Weights of a small GPT-style language model, trained from scratch on English Wikipedia.
Architecture: LayerNorm before each block, rotary positions, no biases in attention or MLP, untied embeddings.
Training: a variant of SOAP for these matrices, 453M tokens, 7562 steps.
Each number is 50 + 10 x the weight over the matrix's rms, rounded and kept within 0 to 99. Layers, rows and columns count from 0.

# down: layer 6 MLP down (transposed), 1024x384, rms 0.0772, rows 548-558, columns 0-95
# gate: layer 6 MLP gate, 1024x384, rms 0.0784, rows 549-559, columns 0-95
# up: layer 6 MLP up, 1024x384, rms 0.0811, rows 549-559, columns 0-95
down548:38 40 54 51 44 51 42 54 42 44 59 51 58 58 39 45 51 42 54 52 49 53 53 49 51 62 28 55 44 47 57 51 50 36 41 49 52 44 45 51 39 56 51 52 45 63 43 56 47 42 46 56 58 49 61 44 34 51 55 43 70 47 61 43 51 43 52 63 65 55 60 55 53 48 60 41 47 53 52 45 48 56 49 50 51 41 44 40 35 39 66 47 55 35 60 48
gate549:63 52 50 38 57 54 45 56 41 49 40 60 55 45 52 61 45 60 56 60 52 54 43 44 45 49 43 60 63 62 39 42 43 50 47 43 55 54 35 44 42 51 59 53 55 55 54 67 44 65 68 66 46 50 43 51 36 49 37 52 75 25 46 60 53 57 57 39 39 66 47 61 62 45 44 54 49 52 35 57 66 56 59 50 44 56 42 52 46 44 50 46 48 52 39 49
up549:30 48 41 57 46 45 47 32 50 48 70 50 45 62 59 47 45 42 58 48 52 48 51 32 64 66 43 65 38 47 57 53 46 51 48 54 41 51 41 50 61 55 58 42 42 48 53 47 49 73 52 31 50 50 65 59 59 67 54 52 58 48 50 47 50 62 36 48 37 54 49 41 35 36 40 50 66 33 38 50 46 70 60 47 51 25 52 41 43 43 44 40 55 51 78 57
down549:71 51 28 64 54 50 47 57 40 40 46 56 49 49 49 50 40 28 75 31 43 37 66 58 63 51 56 60 45 27 57 49 52 46 41 55 62 45 51 55 60 54 42 45 42 56 40 40 46 78 57 44 40 35 53 48 65 56 47 65 44 33 63 34 40 57 47 45 58 58 72 48 41 29 41 68 61 42 64 53 43 64 53 44 39 42 50 42 52 70 46 47 60 44 82 57
gate550:62 43 45 52 29 66 44 71 71 56 48 47 43 49 56 35 43 60 48 58 52 58 51 73 51 53 50 44 40 54 47 41 43 46 59 60 69 80 32 47 55 56 56 59 59 53 39 33 46 62 46 40 44 71 22 55 52 41 53 45 64 55 44 30 39 60 36 54 49 47 64 33 55 62 48 48 54 53 65 57 37 34 64 45 39 66 58 69 54 41 44 59 52 55 51 53
up550:52 66 47 55 57 59 70 56 39 53 45 42 53 60 64 17 44 52 50 36 52 38 55 39 52 50 32 56 50 47 52 47 28 50 43 59 49 45 45 40 59 53 48 40 28 53 37 42 55 56 62 55 50 52 57 52 47 48 41 65 48 50 25 41 42 61 58 58 48 59 53 32 47 39 50 52 57 41 42 62 40 42 47 32 43 53 59 43 46 54 64 37 64 65 50 56
down550:63 51 56 57 36 51 67 55 66 64 38 61 45 52 62 41 33 51 53 54 58 42 33 55 45 57 41 42 65 44 40 32 39 51 57 58 48 71 60 40 53 50 51 53 54 61 44 48 28 57 48 45 46 53 31 50 45 49 54 67 45 63 62 47 40 54 49 61 46 37 52 59 53 69 46 55 59 42 59 54 53 62 80 60 51 37 59 49 42 52 31 46 45 52 52 61
gate551:46 73 48 53 66 47 50 50 50 63 42 50 48 64 47 43 65 61 48 30 56 50 43 43 50 59 53 54 52 48 41 53 55 56 49 44 66 58 46 53 55 42 34 28 43 44 41 42 51 38 45 54 45 65 49 49 41 51 55 38 61 47 33 56 56 59 52 52 54 49 51 57 59 46 55 36 46 64 42 39 55 55 56 42 53 52 54 45 48 39 68 56 42 41 59 50
up551:48 66 53 48 35 52 51 55 56 31 50 57 48 58 65 30 52 60 62 35 38 72 56 39 44 58 58 52 47 56 43 67 55 69 51 37 57 41 41 41 42 54 55 52 50 60 50 49 53 52 47 65 44 42 54 37 46 65 34 58 43 43 43 40 44 59 59 37 44 63 65 53 59 59 52 59 57 55 65 53 53 45 51 56 51 57 53 44 43 46 26 52 36 60 59 39
down551:54 49 52 39 51 48 46 45 42 37 59 43 25 49 47 60 38 51 60 72 53 49 58 39 42 52 55 53 43 77 65 48 48 57 43 78 62 54 55 51 39 53 49 62 48 54 49 38 57 53 53 43 55 50 68 50 62 62 27 50 43 52 64 49 24 31 58 54 49 41 47 46 58 43 53 58 58 59 59 49 45 42 44 64 46 42 47 41 58 62 50 52 52 57 48 53
gate552:41 50 54 61 43 67 53 72 49 58 41 47 45 63 47 38 56 44 35 56 52 39 59 60 66 48 55 82 45 44 40 38 62 57 57 40 76 29 57 46 59 47 49 37 54 48 43 33 42 44 50 36 63 60 41 36 40 52 57 47 36 47 44 43 59 59 45 78 50 50 53 52 36 61 68 47 54 29 31 56 39 50 36 59 51 51 59 56 47 45 43 84 50 55 45 47
up552:43 47 49 50 52 59 71 49 42 69 63 50 44 37 48 59 62 46 39 41 64 71 33 50 49 59 42 48 50 42 46 56 38 56 39 72 71 59 48 43 46 39 55 54 47 32 34 34 36 55 55 64 44 52 42 58 49 43 49 65 39 49 49 35 76 25 61 43 59 54 42 62 55 66 44 63 46 47 49 51 44 68 61 55 49 62 34 37 50 61 43 47 58 72 56 41
down552:34 54 55 34 52 70 52 64 56 50 52 46 40 50 58 52 45 51 43 55 35 57 31 25 59 52 51 41 55 50 38 49 44 58 59 54 68 38 54 68 53 45 58 50 45 59 41 47 51 51 17 59 79 40 57 70 39 54 51 61 44 41 32 59 51 61 25 41 58 32 49 53 43 67 41 62 24 45 32 62 49 40 54 29 42 68 47 53 51 56 55 67 47 57 43 35
gate553:46 61 59 54 45 57 55 44 49 36 51 59 59 65 62 51 53 27 51 55 44 45 52 50 42 55 61 54 36 56 52 44 38 55 31 46 51 53 62 44 50 52 47 44 47 49 56 69 56 37 47 52 72 51 65 48 45 40 42 36 50 53 48 50 70 44 46 32 67 48 60 24 47 51 43 46 39 45 37 67 52 48 46 49 52 68 50 62 64 44 40 56 51 60 25 31
up553:54 34 29 48 60 47 31 39 43 54 54 47 60 47 53 65 52 41 52 54 64 42 66 59 62 52 64 49 50 36 54 53 51 41 43 49 41 53 58 45 52 54 46 68 51 55 47 60 50 32 53 45 51 48 68 34 60 61 57 55 36 40 54 42 54 58 64 45 54 53 63 37 58 43 60 41 41 44 59 54 50 41 52 44 48 58 46 52 38 51 48 63 57 48 27 39
down553:57 51 48 56 49 43 43 48 60 44 45 31 46 51 32 46 43 57 45 53 41 48 47 40 58 49 51 52 44 46 36 43 53 50 56 40 53 47 45 59 53 42 62 61 59 51 62 37 41 73 53 42 38 44 41 54 52 60 33 47 35 46 45 49 27 43 49 56 56 48 38 38 41 55 36 48 51 63 45 32 50 47 51 57 59 55 55 43 41 54 50 67 52 48 68 74
gate554:48 48 47 60 74 61 46 46 54 55 60 51 45 39 31 63 38 39 51 59 36 45 52 44 50 46 48 49 45 47 51 49 74 42 46 36 46 49 66 52 47 59 70 49 49 45 48 52 41 63 60 37 62 43 53 48 47 56 34 53 46 48 38 57 62 42 47 46 41 43 39 53 57 45 53 50 53 68 27 44 54 25 29 58 58 46 56 57 56 57 35 44 49 53 37 63
up554:35 43 48 48 57 43 43 32 53 44 49 57 43 43 42 47 44 47 68 48 41 54 35 60 51 56 57 43 65 41 49 48 69 61 55 45 52 41 67 55 40 43 72 68 42 49 42 49 61 56 55 39 61 38 50 42 56 50 50 57 45 47 44 44 36 47 59 36 50 53 36 36 37 54 52 62 60 56 44 52 46 61 43 69 71 49 47 49 40 63 47 33 53 45 41 36
down554:45 45 65 56 53 55 52 56 46 56 45 52 72 68 45 50 51 48 52 36 49 45 57 62 37 45 55 42 56 53 56 52 48 49 66 45 54 40 62 43 49 58 52 61 60 48 52 38 54 45 52 51 53 54 37 44 68 45 40 48 49 57 53 53 50 48 50 49 51 48 36 38 57 62 41 51 59 58 51 60 54 59 52 63 65 38 70 42 48 49 50 47 56 62 48 41
gate555:63 40 44 44 55 52 57 47 50 66 64 53 65 52 60 56 49 55 47 55 53 50 63 53 56 49 38 54 46 40 36 43 56 25 50 64 49 48 51 57 67 54 64 50 45 50 49 49 55 45 67 49 52 54 67 69 51 33 46 63 61 59 34 56 66 43 39 48 56 52 40 42 67 36 54 70 44 40 61 58 46 58 53 18 47 62 42 48 39 53 43 56 49 60 48 63
up555:51 48 52 48 46 46 66 48 59 51 55 68 47 68 62 50 43 57 57 50 61 61 58 50 64 55 42 55 40 48 49 41 48 37 41 60 38 30 53 64 76 38 57 37 57 48 58 43 58 41 55 52 44 51 54 51 65 43 34 57 59 42 47 48 47 50 55 39 46 37 60 44 59 58 49 62 44 46 52 42 48 55 58 31 47 59 57 39 47 43 30 57 62 50 61 76
down555:60 56 70 39 69 44 54 64 43 40 63 57 57 49 34 55 45 58 68 46 49 41 46 40 59 74 38 55 57 41 34 49 51 57 44 50 45 53 58 47 47 48 50 71 46 36 54 48 53 50 48 37 40 44 46 55 55 34 41 36 52 46 53 45 45 68 49 72 33 33 59 48 50 48 42 47 65 45 43 56 44 64 40 42 49 45 51 41 54 58 64 40 50 53 41 53
gate556:37 52 51 54 62 58 44 37 75 59 55 38 36 61 51 47 53 54 57 44 56 63 36 43 53 61 42 57 38 47 49 53 52 31 51 53 41 57 52 47 66 40 57 48 41 51 57 38 49 62 34 50 42 38 59 38 70 46 53 73 65 57 46 71 36 35 62 53 65 42 46 40 58 39 70 45 44 63 38 68 38 42 49 53 60 41 57 62 49 40 40 66 29 48 61 45
up556:51 51 57 59 50 52 40 49 54 56 59 28 55 62 52 57 34 42 67 44 55 60 35 37 48 37 48 41 50 26 51 62 52 44 39 38 57 43 32 41 44 33 42 53 53 60 39 42 47 42 45 47 49 38 67 52 54 42 48 49 54 63 62 53 54 36 55 51 60 66 42 54 34 53 44 59 51 68 59 66 66 44 54 50 57 55 57 58 67 41 55 59 38 49 77 40
down556:35 64 66 56 74 49 53 53 58 43 60 47 50 71 50 48 38 59 55 61 75 54 41 41 70 63 48 53 52 41 41 37 48 45 61 67 47 56 46 66 63 62 59 50 39 53 59 52 51 61 43 38 54 52 39 45 52 44 50 55 47 54 48 54 47 41 36 40 47 36 54 38 54 45 50 58 66 55 54 49 52 48 71 48 60 44 46 61 63 56 53 47 31 50 54 41
gate557:43 50 57 38 57 47 53 51 39 39 34 42 40 55 64 42 36 46 58 48 26 43 63 50 67 25 48 41 47 61 48 41 59 42 36 45 66 63 41 55 53 45 51 59 43 44 39 46 58 50 51 62 60 32 43 47 61 72 61 62 51 48 48 52 56 48 53 46 55 40 55 35 60 63 55 39 45 47 43 53 39 50 57 63 65 32 55 46 48 59 51 52 47 46 58 41
up557:58 55 56 63 47 43 49 61 57 44 53 56 43 47 66 50 50 44 46 58 50 57 55 58 41 59 68 59 61 52 53 62 56 53 36 43 36 53 53 43 55 50 46 72 49 43 52 59 50 56 45 54 38 52 51 49 54 46 45 37 51 52 62 48 46 61 56 33 44 49 41 46 61 48 55 48 41 32 50 41 56 45 61 58 49 44 42 50 51 35 56 35 32 53 52 53
down557:41 43 67 43 45 50 42 42 45 67 53 51 59 56 46 46 39 58 51 48 51 54 54 48 63 46 56 43 50 53 45 70 67 65 39 73 48 55 55 45 50 54 54 29 48 68 39 50 39 43 34 49 34 38 62 57 59 59 73 47 56 65 44 23 39 55 43 52 42 40 46 31 49 42 60 32 51 52 49 32 51 48 35 56 60 62 49 51 47 44 46 48 53 32 48 60
gate558:59 41 60 49 46 45 59 51 23 52 71 45 26 53 34 71 42 44 36 41 73 50 75 44 42 46 49 53 40 57 66 56 46 62 47 47 51 50 40 49 77 45 49 39 64 51 39 33 73 54 31 44 54 57 77 36 37 50 43 44 67 53 45 60 52 37 54 47 65 54 70 25 35 52 63 49 56 45 62 65 47 58 67 35 68 62 34 56 44 49 64 40 53 67 34 50
up558:49 63 34 45 47 36 43 59 49 51 62 53 44 48 55 58 54 55 38 43 43 48 61 42 57 48 64 49 53 40 59 55 52 62 57 47 58 34 30 36 39 46 66 49 47 47 42 52 51 50 39 47 40 41 51 40 42 54 19 37 46 45 47 63 55 26 37 49 49 49 42 41 50 58 37 29 71 60 54 77 46 54 44 62 44 46 35 40 30 41 58 62 42 59 51 60
down558:55 48 55 59 63 59 37 55 49 54 31 44 43 47 35 48 59 51 38 41 65 49 50 51 67 24 70 64 44 66 42 52 39 52 51 37 59 49 51 59 63 57 38 57 52 49 41 56 43 34 49 35 41 67 56 50 41 69 34 63 48 59 62 31 50 41 47 50 63 45 54 49 42 57 51 56 43 65 47 53 41 62 61 39 45 55 50 50 50 39 32 72 65 71 44 36
gate559:37 39 52 52 58 48 40 43 52 46 41 54 45 44 42 42 42 61 32 51 75 46 37 46 58 51 71 43 33 54 53 54 44 57 37 62 55 56 50 50 52 66 36 48 57 35 68 46 64 27 52 80 60 38 33 47 42 49 69 55 60 64 53 42 44 44 48 42 49 49 36 41 62 56 50 66 45 70 44 50 57 52 42 31 48 57 58 40 46 51 52 61 56 60 65 52
up559:46 34 47 59 46 55 47 54 43 66 56 50 74 47 43 59 53 51 87 42 22 59 58 45 57 64 60 74 45 49 42 42 51 52 42 39 34 31 40 41 33 58 51 45 50 38 44 55 51 68 55 45 49 39 53 71 49 56 50 39 51 34 44 69 57 35 31 56 40 33 55 58 51 54 59 37 67 70 41 37 66 50 46 53 50 36 60 58 58 52 45 43 48 56 40 52